Part of a small language model's weights.
Training: a variant of Adam for these matrices, 1449M tokens, 11055 steps.
Each number is 500 + 50 x the weight over the matrix's rms, rounded and kept within 0 to 999. Layers, rows and columns count from 0. Numbers have three digits each.

# up: layer 5 MLP up, 1920x576, rms 0.0457, rows 1481-1526, columns 288-383
# down: layer 5 MLP down (transposed), 1920x576, rms 0.0439, rows 1481-1526, columns 288-383
# gate: layer 5 MLP gate, 1920x576, rms 0.0446, rows 1482-1527, columns 288-383
up1481:431468495524490474553578434505460490471582449560531458424488458434447498543520406530436534488545574563447466448472486464430462497616529512541560407447488493446504521439587547521485443515498522480616492457423499511537511531463575504478521523405490561587456589572478492382455542445495580478
down1481:504410480534493432527509477505477596575509584573394488522509485544526384483553513529510587492561548555575564477549517468450378545546539451453520513444464497414492483474589557462537485474471577454514552460562502525521517459499546503597399574529513527567565535432434507567561471444528609630
gate1482:433467459535477516536426594427430512488440388515480411515412553475486544556607528518538469495463502572622527570498564561519480508589427424434478499483495614505498484480434415433429507494465454518470443455521537467505505545619472430545435460508501497485465470447493473565552478482612550412
up1482:459512534494409467491569485473503502476420545433467535424544492528519453528484487458426477423504556542478462463395481455505548592538505460498475539504549530429515550481502464501442498486458466501542497490550417468535453554560484487491457457530493488573428490568561484567610555521467438533
down1482:498432484481529508410505563532499439542525502486515485525425541500486489407508475442555499496495477514505568563517582577492582386492461496426536545515466615553548441449488463537463556586457454504566526525495578461523480490485396434547512508485511476549436479554488519521524480517518570498
gate1483:519522510542504446497513466528560422532561504467465524573561456523422456483430538517474492537558605524580529520410546507472412452616527520516517513559438537601499472509450451502448444491535540558431555470547517478517450545510501541595568467460533490561509374506541597526443535442531437429
up1483:508532429472507475444567450470488595478572534416493611464596543461572451554520536553494462512508588515445514477505587451454500514554570544597474512441601517564488503483543414464437452462598520483507495434581462490589572522534496578482505491493412580448513570478542514527582477554525474390
down1483:532576454459522465448466535536508507557621551484512448405539541556446466500458540508503548589562504567494530490484451517528531406601464474616461500562530476540563505549629497486519478540485479447492487406477461482491526581583487529482583441542555562603452491429525497510455502437505615541
gate1484:536487432471532453515576504549485496519437440523425621460528542434591368632460478637507502459516535447522524439621605484507538510473529573592503478459547516465574520519560422519550515501510573599483426507370599452485466461488507548577518469454522505483479515487474692499515548452543589494
up1484:524510557465528513513489562481501452529433457492474515484482480504432439440588552452575516403491416535528557488510497491561552462497549439601515549551513506519531464497435464468549507567412519570494470496487421409554632603527458502441464474561438495504533476442450492554485531437516581484
down1484:524508629499453439518499486441422460503592457475527439552525489552519540528507536456502456524505482521491502419490473475513502328457538562565429521599514645519479529509503490531471460519599433429465508529609472469432460445541498495430463446570577480394495425521556503495450461546526441437
gate1485:515532467491462522470563579511539513577496441480467434358533441479558470461447542536535466440499478440546491493409475498437567484464474493479487500455520479406489530586434542510533441577558538447518475563460507441459466547558471535607492495465419512477547431523509493431605480519565486445
up1485:449470510477512484476482469463558469537515473629509548446534535488501484552518599477601521495524620511546492454449488499457538495466383577559562447630392516457453585609594563520522458570566506462543504495549470472530471603522438524539515540575467531457613433479627540579494484614528517476
down1485:512430479542489536493469474474440479576543518508539483506480406453507544484499546518502499491502617474558463439497500492507567527518475563588545509506384537508490468554521584450505490523445572431480483558450492555462444480539569415472593520582390427506489341541589537512532462513514570499
gate1486:555520478478533428420505596612465520568597443602537511461532451557578547515518536448550457536413473484473482528562449388483493502405416501446460485478540476531570549470470439528549544492508509513520510475414564565493463553557451471497484533583537514462538597429462508447503490486492446483
up1486:539471548516551471559473456600541588525550454492524522522531552386495479465572463500383558516487421589456461475523442440577526508463546565442494392500507503452463564455520471530589566573453480481510463522476415454537528584553468559474531505492425520468516516516463461466530504537469548452
down1486:466445540523539587505528492525535444474485496539544445471499463604475543515558452545541489485502475491439620468471462565385473658645484478497557408471538477557519482493499436534579562474437484566498538549463539479519541511498501536497442522413500497538497531496504557503511531513465437482
gate1487:446492434430536464380522532526478552504441529541473443404504558476409397512561556497488516606457509515520508549520493562439523481507504457691567512446525509475510468454381490519482553540488540510572584368512471479475397465440474551502455455501501485486502462465403463580452490442496426505
up1487:452478513448521496510568405573512422486539563544530493517532502477460549473547519465482528499573482506476526497554511549505492486481517560452479460567543534516453446589526475546496559507455463545492517393490489562486486474493526479524498589538531571464439495482484402496467564456530466500
down1487:536534569533474501566419538519572505525458548360461529436451472574484438439526534493508506406564392537458559495588508440538473448615514559489465537498572577424392507457503383505476469475472468524448482468430499496507530450559542523553477468516535482570568622496428441460506530542342484492
gate1488:395478449423449481614471569556451522460473544598488444589523496510485563502516492522498550523508442569451456407538521498548518499451480475526506548468574474425596450490505433454439562462490536556469499461496528473376420463471554525466503462537538477517508460572556349463484459510488435469
up1488:575444547522563602577461502477530537494497481482490404453525559595452484495603451421510412545440560531490516506462522538505483466482422469526529460462492493513440486507484594436600555448531492536439428476404390509521456430444509463466527507524537559434535526502510473549561542523429400468
down1488:474435563542483544450517453439457427471427477457525427506476538613504500569444480559548509408444410539511413523429489536468622569569482478562501459511491440429521524486510459440546530442475487460548468378482526578556440554483501540526472545461472464457449451532537531429420474539509451615
gate1489:483569477400476460496564513404547471540526467441487555452544497421535398484547565486490502534504427502518432597403524542438483495467461445473468512427498492503628534519481431418528508451545512531496522462479469491444490418477472513388537494575472634514521498597441506467528571495434548561
up1489:437453516472486470502579458550567522512518562506441464453503444571559503545510529503534537392490506479426591543462451510547514476464458476544476661559497445460555445471560513588428522446477422559624591524415582514487556486521490552521402522529426417424529546520493534567566502562480516448
down1489:445478543508401542435499550488515504472508519432519531453542450492580512486584556535499488460398515531510584378540506450583511490475566478545525557500499569531565406456518448481504487493529547497561515566372482545532577435526512481559498502581525529492492489521473491496521458455437579523
gate1490:527495481514511487514391580511480417551455501518474521512492489554505460491553431481507446373505528487494587556508498403593515492449546490500535447488395529626507474418512511500504570380460480612518506523571482508546409404423536557582531542476467494384470515483541548472476475515543553606
up1490:506511451611530560503453489465528540498522522496519581488492421475467506425520422502423450576523439552563470476457423464441496516512523542528442592554432553504517558545606542527427492553515502583502629487470475573384557471456513482473563408540533426477595443653507520558525602395606539544
down1490:449491559512511488461510502418441484427592471509426476493476589438577564533519531625586631536407450533495557451513482556429442625454423534411440405494527367550597520495555628501477449433501501459505499478505558457464531480378417556480397471470540501502474525511393503517550480493495477444
gate1491:543465522560452453501506539503523506557486423405549503434503567507504509591445507447452431522540382513456678422497445526487453526553550491482566436414508452595511517571469595488540472451536509589470485491581435542487422524459468506416417514412545493494420515536541498500448442481499495452
up1491:454555448566490512463443468511541491537545415484468555515406461528433423527512494457490493466421485571553479583484613432487481535508576567452579511561530493459526556599450543518572482540464536589458470442571518570484559511478406607494479490487550405499528430463469553586547498525517442436
down1491:526634498493528568429559379489483519375503567514497502467389405538437605531545544503445499540583511506523375464451495521451519535464553563462484593536553524493368548556510588500526563532547490532440537468531474489477527516557483495535464609468413542560533523474466497541492552474381399552
gate1492:477583495496523466421566450505555481507443508532463579557498523565564548606514530455500488416570507433545495511512465400475632500509477551527497469525518458499531533466471420425527481485434401480531519502533458405643466534528510500542505472453593475457476413587533471543442464419563508406
up1492:537491564478543581586527513512492489462427492491521517447525412523539463546552377595549447516422499565484462542526507514541458463579542532547420504505557493505471473463490520617585451455466493492540496507498514489410482455472475502526559433519500458516464510494519532512524481528498548489
down1492:509500508484391479514444519567508488503468462507512511607536525457477478469556531544473505558551473493473552494494515519523500408495481431443561531495515588489582477546497512494436439512475493504486502497415471476465569436448429576527538505444532542511497508464451496516455486478569585595
gate1493:467615500494425475642478453454428480435495544576525506479555554499390499510472582493490422504562430541461430591514519486459475553515436555422441443506567494497507471556506537518481492516530357446524425519555481595462434420552602533593451457516469363441537510502454514534505550575560544518
up1493:514394499502576488478468540573635487534582454524444468513484515547513575426426455508566617449377553508364557509496460495418451569433552515566605463463446401583463356428462487554571557469501547493483485508415482484433576467495531448444555413486427539565527568557584505587407503460482494514
down1493:413477511453474439483534581540601533445612446541534418482498477586453485486523439453529586505499474608495552513516441413428435619420517452498509532473476471497483415526454509456545483575479422575519444593451529511479523427598385521501445524543508528568543496497561500463441526482584476516
gate1494:542522449498405520484555447458514487584525575549601572562617529482497432508566525446548555444494424509445492458443514553446502546477442512431583544552518439504460456455566532515475532569479435490548540587504513491494437475523488473328546542562505454454501469445496553492563413480547550539
up1494:409542522487524428514475586494477510519489472530540489520532532402453514497552457490513531510529462617502536553447534469448520551487437504549411590623481582428545375602475453483503423573543495496597481464512523535487484554529418526492438529547530466406518514480491514545528505523534464508
down1494:504562510480537502450496530393513589533484636529526482506621568500490487463548522424519482487545524531492454540502432437464499281462531532528503472498602567437565503556564511554534461567478514456449418554449467457553494492475561456582456554517526511431497502501473507455615532478520443460
gate1495:570465502501521486515481394468503551527458522469480631554469471480495432496517468443599559535517519455493539530587513507457546439549467527470527456569501543499532545500503428619518416455506528426555495459581493451506564519410498540541447495402617535489480417407545484521508434515435610453
up1495:450525538570456411485461485502537542480394554594576473474502467519426461563528500520521495574506588631458528508493455472502496474493533492608480471461431449530531426592522459378622486476543488502487541509465473329544494467457445471383484469485451417562490431556483459519482532497479450475
down1495:578530520457517503523465508489443506617554438519509587538496507497532529501482548451517519556512488478437445551484516387448503544386512510496441527553519399482508541567543524585444462680528497475412512538515483457499589486458580608473459422438438497425497555516525516449541550477559475487
gate1496:472555481508540423424481551445487517508460532459508481474475506500518433436501509478502356475509480554453540486459475546528475625473498473514504472465526576479543496521534489491492577482487543552436442545587585494458494425472470481446507570441491404465539430513500520522418562519495508464
up1496:474515531419540527484466462556481386498481513577476440452570492615500539460486544548543491527504491482528469552573542551554446493495433505495439499574526458569491559507417501439506508490493510604469521515434493485508517540631509530560469535508553456602552494444540611507405488560459506549
down1496:469393545423529471504453540484499382412539565522501481585513464484536551497479499523414536567536398457505523476503478473528452454531444459438526458526452557497554547512464495531546491430563477468506546489490563413528488428590539495543492567463571493536521477493454432385465596528558542473
gate1497:507481466530480478375514568480533569479547531481413569526479495485584552485471535604486434529468462486562562526485500473484500511530547522504530542501522490550521450504545453471439474457467537476401498561475509566464547473520546518470450496440535614447566418495511575511550485488500542473
up1497:610442468496549576469456485492582566442492493499547486515470539525432499419467570520541587466476459470474484421472545517477507481463535497497514498379541533429488618452506538459521527546490465495427521479492470558489596436459525558513456526593501481475472460523535523525495461601457490510
down1497:455536596541512453543500531540450493464468405431448529497581518517537460488499480461505466476588467491511460523493559542518477355507547568510531466517537554506542482390540425465520488478507477466515533516517581554558463525537523459394469502399501448544475514512524536539472504484479518422
gate1498:450426555490481497402510427483532455587452494537617564447564424552468466528589455514476502483535508538513499518613417452544475435519493457443519483475530481589554513622578445477471412475520378481499513419483492437508443531555488466591530599526386487553453568555584485450484456446464515499
up1498:354479423574510479589456422542548552554437562532444425489512475474443442503434409478460507498413509487460439503513512487509477547497476523549471554401487564505547519522482449495443391476479541489424469504440531573416491501425553522548507471487575421474485538591499526500507507515466560485
down1498:439387590551583520496471444555561524517466506437538475498381485452452599522535410440472513543469430393557464532534531566519498470535513601393542471481538484522504440376436485463525499461552433502540496497529535441486434522410505508479409610461542548440534493539475484498554542446502499490
gate1499:591591467531589539555499532580456579537517540524494499484476496440502571479446462458449517545517536500520548535438519418476514493542348432566479467498536478480567476535443487476613559592507470417451435451518562552403594521547469554496436427480627500536521444518547547576539401454553504427
up1499:473513414531579508485435643493485425509489547497382540531539502527447550590416464571484547472541576499572503482423524502559539398418480490579473532528533441553604511562518509441527551530443505487504515572474545508487527489496543461453606432558465516628571545495504534570512545501504418445
down1499:498502423466469452407469510464461512509425491484333457491469475414500520501417560497476520539476488568534445582460513552529518459485499585401556519582457472558496476484529470575503499455580574540531561492512580528552433485448474502506551505551472476541562553482544489598476468452508504501
gate1500:519509461438481444525545499514539426553424484511508443468543474475489506514431535520499396422554607452513477500465524509452522551543435430460546526515469533409468571428467476494491570510506450470565528607446375539527469546495414465396487574520574587446453528460477548519460456532548545579
up1500:642523502465582427454493526560567482489503549514478579559551572550572503522530539611517550398596538558538582488397590507541428544476521454393546395566490497432501516526500507505476537539547538470516504427619482513523543516475549523520474441472531529491490447558387483547517524515597410525
down1500:555578498527419508382490556371428443525460435482556546442527563491580546493570520424475517484528449493530494498614509468500500611524519507499532453488579390513466502469577457536579505506552452513437456516386525601535530500553480477433580477486482553486561507504464511491440510459465472378
gate1501:516491421459565472471523427494517534497504503501453527452560537459480535577489509486535483467589469515536501566435522556440454514475522552415520477481513430544576492560483473499578578518491524503510561591541421558476434505503475495482559457459632584417434501561449443494405535541581520481
up1501:453542546508569520471474632566403552504577379556552448501434482482514524505517562454573444539487544511500560616516432508560537464571470510446518523433428529549438467494472465492501525422538505468415514459461513430540531543592531485454525454475523526560477544566470531551509434583602448373
down1501:490505485456515568430375430522542472501562503424514603543540470519629530514549469476480451480441506554440429416545486552502523362479494605543510465600548446457487508521548506475374485443463518474592440530440533532509576439424563506606487603490561503496501535483424528425432481591468543453
gate1502:509517509429464470479489540508469484383511506436487474495481407430524595537512461458542468534569496516576393525442458415482479572536484520494492559577496479483545487547496521493504405474421496488502516503545510563540443495525480478532519563587456404391457471484422541520463509490529467518
up1502:417458458433484406489470485448470474560480471452539491566548532492461510443572496455494536564442477512560517529514507594546518504452543491506467485585558445452446466461619510532569468566550433528499580540546573550467450473494497443519450527545481469540479487541427505502455562487550402552
down1502:460494378505451535499442420524542539559469564452525545526534526508481477463593496474511454472554487475520554438459437491509479395563514367492526535493441485463515475476498470437457501539499461528460478541439465518550533472491457519514461517478560626578558518534563576413435537488504525435
gate1503:499539499408405505500489537512490444492410500466514519596558556502543474430483515459519569469533459562477452447538481509442548469391530520581612468423470555513503572533500427470600553479451431536509398538490426511466533521482493435514454479443471488546616535420401507545582487490566578560
up1503:447522602482445496491519477495472512545478507530436547439555557495560536555514522476516417509498485544450420504538504482533557501569624547559539512481500507551509463463482434443560484553565496576578462559508482412490536441519431517377561532477458451448593508397442533439536584491477490466
down1503:491394435493457521511527512432524470517523612473457449477560406506455481534490514544549479556458503503465533552470518494533499562594567501546471422456467432565478486507492394416473464427535499564606566578552434473451491487566465501543512530494627440502490488562425558564551421475521504421
gate1504:517490381486446528638494549448536482509624421515497660389571465446453514561611550520561528400512450521508420542499443464447399458451507501488508595433519576551484516543443464429536441546474495560471602510497528527579485463500446587546453427502481557525428522594490408506556469480494517463
up1504:422533505416420491523422406485512631533545465477465489454486500525594500532514430532496453460531513463487521493376529569537477500478518459463406471408477533504393478550497526425503439414463474438531482545483454425532534450439445442602426511594544485525494502569489488504542452425530463588
down1504:494577575521425462551531468470479550447519529448478456476524467538489532538554517530465489545517489505432504581631357418432595605539556433476549466488489465432517505493489475463450513447415583557573542539541541593538462399538524486464439461472470539525504523518470500618512455377505468547
gate1505:437474520557493505505513415462464512531488530551437522477538507517502434469480532552560458419437510516527496413506434586530453548515510523524598496479548509511463595609489464482526502451494470477466445392551541494513501489509489499468476440459554469489548590456487529535537557522449463515
up1505:453457524555497480478514572520557527563546488519496526566540616524524502526538485487599538523481495571565495622486442498575496527505502513509481553514629447560500443519465480470465437559537476565509475496441456471478466454510494440513532466495507475513535499520465544451539544477424505546
down1505:515479417533624523531410561473527473463521502468498534494455475436513484473423501473499531451538471490458502485456479504395461124454600546485544484549445540570545555501560534521468544495402468560540519483466505544602548497489469474568451430589521546450500435497578478569469474534481491484
gate1506:484476465523578585409521495409479454450440511474548553530463453499496516544458468553481516507408457480550579509511489488568526527536433541523613490564546377468463458489511550503588501484544578541544468468542499445551522500422519501534600505510508556498398495390609558500546528439446472527
up1506:432528441515467517469423550400564425520477566504418548549509561446618484518469578551408566487460573475428469552476583473373515485566528509489550423508570553375545436411502420538520602496516499526626505492503542517491483590560408553477468485441535428424477462473531503562585473461519534477
down1506:502501529599532427527460468452573522423521560470459578499533558580532504527512505531492471512564559535492519477490591476409479577434417492405488530494569465525486443498562509533488569403424496534555503499562481584475540529485472451491487568556486541519518495535616533503511515446471496519
gate1507:513475508407516476472541467477532474527473490427488532506426422448458463499565469559412408446502426485505472528447464485518506517450511513554522523543485553468570505536572573440527579495496568433516549376486506523469493532488508444476485547559448428498415472518498556504579541497395562565
up1507:447483434564530432546516448492474527496484589517399416485553449478601526500439539470446465584445559533490459468476408486483477509481566531398414502509552575513459480459520495550507472498448544529515503498549565487502527548487505471523525527492517455454524512534464502496512514461496558554
down1507:468495527583538478497516521480460500466480472416470514572495473456537510581504551448401554539424437461572527493416531610453587513390552461478479588541496428535514542428532507422489574488461528455486520597542471509455474473473477439506574472415536412449587432521428532564468390458513492448
gate1508:438557535601518477512517551580456512521486526518599490396564540520479503540505476642575391467514470498472417561398576387526461557468557534478480472443537571444444487573508476497487491436521531528389496512490542575556560509526411492513477503494451517474472568486519440498573607439532489574
up1508:503521537432542560548572516480446550550494515568498530540622547614485521570551512285530534419528459625481492476515439579569498447453475467532485502480483565520482510444458582446482630561496438502486409496526464471513454512529459503526477475483512560579504517505543535458496555490429429524
down1508:406527427445473487458468485436535556483468588537455491588498531559540531532627602537448598481538503474552530488436441485496479545518594431490535515548382564484535517512465550400414430548458419460476495517499495442518488432409507543512609540438497531544551493502515521514413490469589576532
gate1509:520448475497433489598429554535531495583472555594510579569514420556512477554580513470484432459595465521485485416499430487424487473458424487430484521397423549465517533492536577577432546495443494483522586461472620502485531464601476546484501509467526586481488517517543549583477513487509423441
up1509:462513553533427446565545477564486548554524482433539497627572497470531513506566494572419502485482479475453486471589562525382472443545513451445478620534499553526536525511478427486551425468445418543488503497445542520503481481497424502506313481494571494455544507389512489545440448522485537465
down1509:449552439479459401442572457501414496480482576456557392585449520566483531525585441526493469504517483564463434455525470494490530280447538458547520488533544416585510528500523528612454448491607487488529486475480556506392547477573446445449513490485439436438512472480493518634456536482544508513
gate1510:448577525438469422430476329467475553564548506526537636479558406508471397449465470486553494500520541496469505530399475604457470447500564448569461567433491451573468454486505515523497469436515483557560505503532600555532499574466515520570460518493597457500476487528496458557644519586561449532
up1510:539505492419431496554453476572548515542510383507495477530493431542457526446521492450448425484397456550446475484630383517482524519580510513511490558473642360511474531444522524518491449521507459518473493525478522501498483461390508478453549458535545455572642495531537501486573560486534532463
down1510:521475560493438534453479415548498436539447485425486558574508492419487493461515515469482517519532512515517479557485594410506472243524418501500512531457470438507504660422449409507493530561488502408432491566526497532413531468482503453487560518467521559489522462535461535476508521532537550525
gate1511:476409577494442499539468514419512435578519553559608580528483486476507476518480445441463483448585581454557498453462520559523443554366440513437516501490489599567492490546460447542582428466519444434545491483487533527506473455452489474478484476540429543554485379590493437451492419378568574542
up1511:478536494438493602509474552504506545460641534552413524487509491541541478508420522581546476472492422490559516540458516507429499517553514464466438520518497431557478402444428497470524447503543471508544541496496539516514545461471579525543529590526450520506526546555575499450541536520430539477
down1511:502483510474399607517584487444469451490528532502502526510448501508398451526462512397430502431425408600528475542508434409569512528425496466468430532471562595539608480474526587532537475455481541544504566437470522444496473515418544513388509503551490522501438506446425504478455557503569534426
gate1512:485411401515522485498562450542490537525538475579488552440521509507538534500546511569532454570606576545539493479502340537529551521493493487476461563439530419545540491467475487452458561518463481521538477524488598502431453576561461495484560441481589485464592473481523454579438475582561468508
up1512:462452529493562546504470587496472462565507462551563472631521604474530496571532552461583560406467529617509535464519460426523549495412483453525519500560374499506492481560396434496475515454489474487508543502519516496517432567624459430518471551586456519571450464506545524512526562521467523479
down1512:493515507518421392479451512566513546542475580483535484503463578478492426441577519520449574431457478459571487531569502474550391590591537553532500444506557535537528462440556587545484472482522476485489543475595510488473550633441455544505490509489560564594462461546583505482473489560492444533
gate1513:528470506417570616433484594535532443458534465593584512568537426558547557456473498455534414477528520481499446597544443510445478494586480499533576462568499500496443495522599458560462484475576407578503598499495473515523469510427449491395431480451610564508474476555439494550565546590549499582
up1513:542533481488482488476539545443526460508476517484418359543516432457563475503569420430506524403573507462459493467513510512420492468507449404514463571503412415492475412492447530487544445507587522496456473507431468429558494479441580440505440539529516493520551504428506585499474546436499528431
down1513:352519450546546476553514507495374540522492444468486586504469447466531416509452455439484568479522410424542542478547485624485525562438402478495541492492496434449488530485445539523424453494475492453502429444514596389566401477494505479483443534568510533507494540485468539542505443492576581549
gate1514:414464492539398505522559478477503508601494555437405463500467482525530514532542445489471427572471495555494578453418530516448467510493501475498481542507516440510522502493476510494561494468391438458466515476526553425447454576503552493469473535427568541480481517501527518530489436469501396487
up1514:469530530440524507478586507515514544512457483438553524485533513540444518543416543530525492511433493478498492507445421522459542552523532543470579466499441602475481584561551593535516467554450484562548506469510486519539543446550391564523417402520505492540523558513510382559551483523542518543
down1514:488517531510549621546481525560556527534546448491569555457450538539481507539563424468431572395428404594512576501409473476516526518527510410418544546466564579506398499491378460564488519511431529506535500486500525535522386450535442542529486533452509512467411573513527532454499515527471462415
gate1515:572539475522543529511377474458513517487467353496623531466483535514472552457420455523420441447594459448508524541482496523548538529456422603458597487488553455522450554430499545452483451457509485598424469492381485541483402523367512513581508476565510598381387490567464528456528522509458518503
up1515:486545456453476482528458449479489592366458515542553470482531477557541516579474461569484504406460573520442578506423578497524587487517543467532493501371405597537539509502475506452487443486514497475556490504537402483583537505536498560461466543571545512498483507528608444421547498569526596517
down1515:558416556551549587438472612450474490512496450432490582486529513550543559515410534517490501524438442491560549409565449474547481399408529407481512535433547502533430499480492433415480478458496518428489459515402476531498561412558548451483505537487451555465511487474547495556453534540512548506
gate1516:413478496563508514585401458402491563487417525563527527483510510464498492544497511411474556422554530479556476511533460502468397492472509486524377596444543459455545528554548476537514423413467439581494409473456450446424561484475434555530526500529491477524469556476541511595487489367578539507
up1516:535577514492504430417487485467493604516536392629439452468517514499508518628513504474505429451496508497550577492392523511542514477493525533434505509561513468497523530587470460503518539553518597442482501471467432543551510467544467507572468561474523476538496475550499477484570488520480418596
down1516:560439525409507510400572515446497573439428569464478473436465476584529524520545486456506431475478546521576419528521465553486489614546492444575475526504517408488509455455463472548516529503416552532441587546484470504480538465359432547525540436519387492518469572464515465432461510483518431563
gate1517:620532495610417568406500533478519433530555468525423493482547477510462552549541448458497488446536559475484504519504487525431448505439533472574507557483485569517436538382562517396441553531460601504522586506519567559561380511453512580555491435519536572430501463598477561605555454518474515403
up1517:508574525451509450505443441439472498465483492481474489562464522380483497504507560543513528552490546538593479399465463497528442534501513509570417530488458524526458522581609500553478462480534575562437561531458568453482562455546537480478565514506520440581484535463497547557528525552505422456
down1517:490469503557464483451480491638510466502511519497458519478468552505431490416467473555472603498515539431448540434558439512446498571417449481477520488507429428457455517555519500465490463558520491394553524541424540563448431504437530534523481576556505537536568520532384493462403481498532489502
gate1518:482449469482418435499494527493508520461557614542451560497489523503492391542497506423442474537443464483459551540415496481520439478481471422470445458486560506514485556472566470611496548442583482513455425551527389538520530430433505561537576425479447450569464469507453572611573586541442488514
up1518:539464544586491463543523507531479533483467475440532422555553423478533520509481472485440459502445343494485557466512642471579605425570476490342581517495453512417549504527501444468553481538473492554483506457450418466449480516565466474556483507478524457542425513500457513528502500518505468503
down1518:484522573513410517440515472506450507584474533443468395553570520440610495482512477537524594570588478562555563462518571529499522292498589602552467544399607495556530554564489485467488417533501477432574508482529615490412504512442499521487554644565473482423482499528561463341461537547423583481
gate1519:497554567556421424519518494504510481523473424506531416544522487480464541516536457430469563551431537549437482511423518478408643515447558388525581494499459464533586485495519509420518536479504486502490516510493494488464497525483591513509515379463479537439502603503491502425514538538518471512
up1519:519497516443537519497463507544459573493530556506481456603493524559487445503561490459530529538470438492448568486544510528436496551452476490454575520461515507494539553495565563508509470380490471491542472503468479504469521587412485553419504497454547596497554511468411434579501518483469489493
down1519:582569499585402434510479539555481549460541549415517528488468468522564455556495461479445537530456541529503500464507550405567557386524447628532550447519478417459495519486586460445439480399454457460462580500454403583507469491404542486516493518442495500450565560479503484458488494556455503527
gate1520:525534449477564517514489534483488499490478504459492525504507396567430465466504500560464521521517560448552497451479538444464486468518528488549513552455511519540479431474550524510512515594522528424507433478515397515486489511572579535402440491550490488451493527523467512490574441461542481486
up1520:466535511523471488542426483565533474455498488484494504507532421467446539560530474543555543510472409517340527527524517508482490442441490600480436384557487567450413606488542505435525456424539616511476446428489469490514552431460439467578496514533454506497458532457452506482480515431570454563
down1520:462411419515546394430480533462508514511546464422464459526532514481537457487545596475579419502459554487460536446497439515504411452444516457533555535435504512487504502548581452417513517418564413518449489505526532514427473411486557496573615449486445518506463491453599410499617470554486528500
gate1521:408539421502448483517534502586474524516525540417482554575549538524500492618583391566508461537457508485446502581461506472512537464407487444518571559509568469541542456507397456539522429516495498541492495507551435540504476429452438510467532498456550562510427487569505505536543525546408467508
up1521:521488583558460450560529549545506510545535518482516533472472608529567568537542550588552520551532542524517472629474535602563442458492546480490546469550533537447471466465402544362451467464457516452534514577502590515450418445523602426470500552524507538605506524514507567497580452510488521542
down1521:535530552495423466527517482549510497482505509458523471477522543514480535485529513479525547602472461479501432563479484537482540207618507522605352442495484552471495569561528470495497553460444506480497563479443491561578496557542515571450494518380490531543569548452490588527466424494520547625
gate1522:502454464463548411577461501550512489513497473536439456473536530484404551515566420466447467528511472468484594553595508475481562546533427464529549501391462494503466505562545455484491540492403540522498558569475549520520506526503527490543492458475510476505503609491501473451435550503550546493
up1522:566545434477537490488419411384495465481430461483515460546512441452427448569462559461531555416472456532493576431532471572561458514629456474540523615423485436510546472562552540484520364504553525557521457522461533576437536460415544523581589570539412494429519495551414441469550538513526483526
down1522:529583524532512394521459503512475534456409465506436537445473505495491429543487601478492465448471483521546518390474527486437533295536500517460456442451528442534562504489485528447467462588615430528488473497492510562528464531553491481504578423515519492533566461483535505491585519459433408531
gate1523:565470491451589467496577449535579519408496499561432538417394484442459503523451478560395483439494575505492458616511552471499491450532507422491527460479476456556495410504457531485551486496551516410473486486580479466441586517488534565525506520528512550508499547534596534496594575508587554490
up1523:521573504473565459595339417472459488476455507497434582526496398493445517478538518465449460492434431576491498518416532490427479451476573463370468479524427493535481572451450465491543559498477579589403509513477555555454495548496519640559475532569493490512486504524551414475536439486420555513
down1523:481498528599531486547413537435533485449478502538558451577551474553554543483448590477432475484502416510438590469533425483506502503404456453532538471522487479430544503551515461499592502510427534551467466461481484497530597523531479523474509497581513465430467539556648432520574496574499495515
gate1524:454519502471597476450473422507455441512471468527456533613478387599452441509535403485472472471517455485521450500506490484463560507485508617458578510472464481543585532471549517432461586511523531478504579440469497534427468538433516581474510521475551524381482534435491407547416493498397517451
up1524:351564432581487535488553495453467479522480522627527540427462513504552523466545492418611526498461536546492491547477555508532520517497416374510462525515495443436496482488451538466503511460508541437504441447545550528420468584471531471516538512469566512568507489479457542443535518533483487418
down1524:499504489525590488521450523527442434524502428445458543436593492443453444508447496487568503491404532528443414507427479489496530560540483590452551482469543480446584548512558586454488551415495588446542510472463475490449480555355510478557431571517447558545413529436470567495516491541502516431
gate1525:496436496492467521524548432529512466523492446530430522557577394519528492525443427533539498528567500533490492429518434582489448515549410494543488477476447440488473465438547499478584441511455444503521589555490554560381497483438480459494408472549541499555507460447558496499468571487540496437
up1525:547488517538444445520525473481462482597474499449439426589556512483428520427471410559526475542470480393577471395485460478533383503485439459440434398616500532546463519556473562522443599633498521482493501487480489506501562537424534499399441459511487531525528520479495502490472521506440546494
down1525:387516420591481458475484505495564439470422529479553474493623488488452532446482544494472523541441461461530515505599600623508503465485511503450448482511510479459412522466455478516485470482509446548568535519452565511478560469560397559457444466496497469522458543519522406509619432497497519511
gate1526:561480445423496470535415570432461433482490519518525502488467470505414466471508476545461472510521550413527479553552440555466507501506544453496509478561521506500545528606474567485490458465645429501497579503462501620470447535512514540497469543512468489492568375547561494526447453512495494474
up1526:542476576445622565500594546401460520539472549511493453541491523548493438472493523633480536524452431632418507508537595530509546524431521423507543513609515569515404408391428438532476498480411512487470554562479457489458476480567536538536528574420491483506456546496536446567525553555459535518
down1526:521486498491626613461459553371596535516523573482542486490475480526479463552566548590571538470524502553509502529435468501478518498481491507443589526525521472543471462447502528496428509430474438433452545509523462524443393450596538529468499590530436484563486466431446531469525512405453553522
gate1527:507594551465459475499586467559570535533582581512437569563526510505449520420503503362633491513442481435435523609541467499485418513506481606527525537490576437434556487457544474538462448513553526590537551469485473485453504567569512537609460443498513557498515533486449508604495552511477489424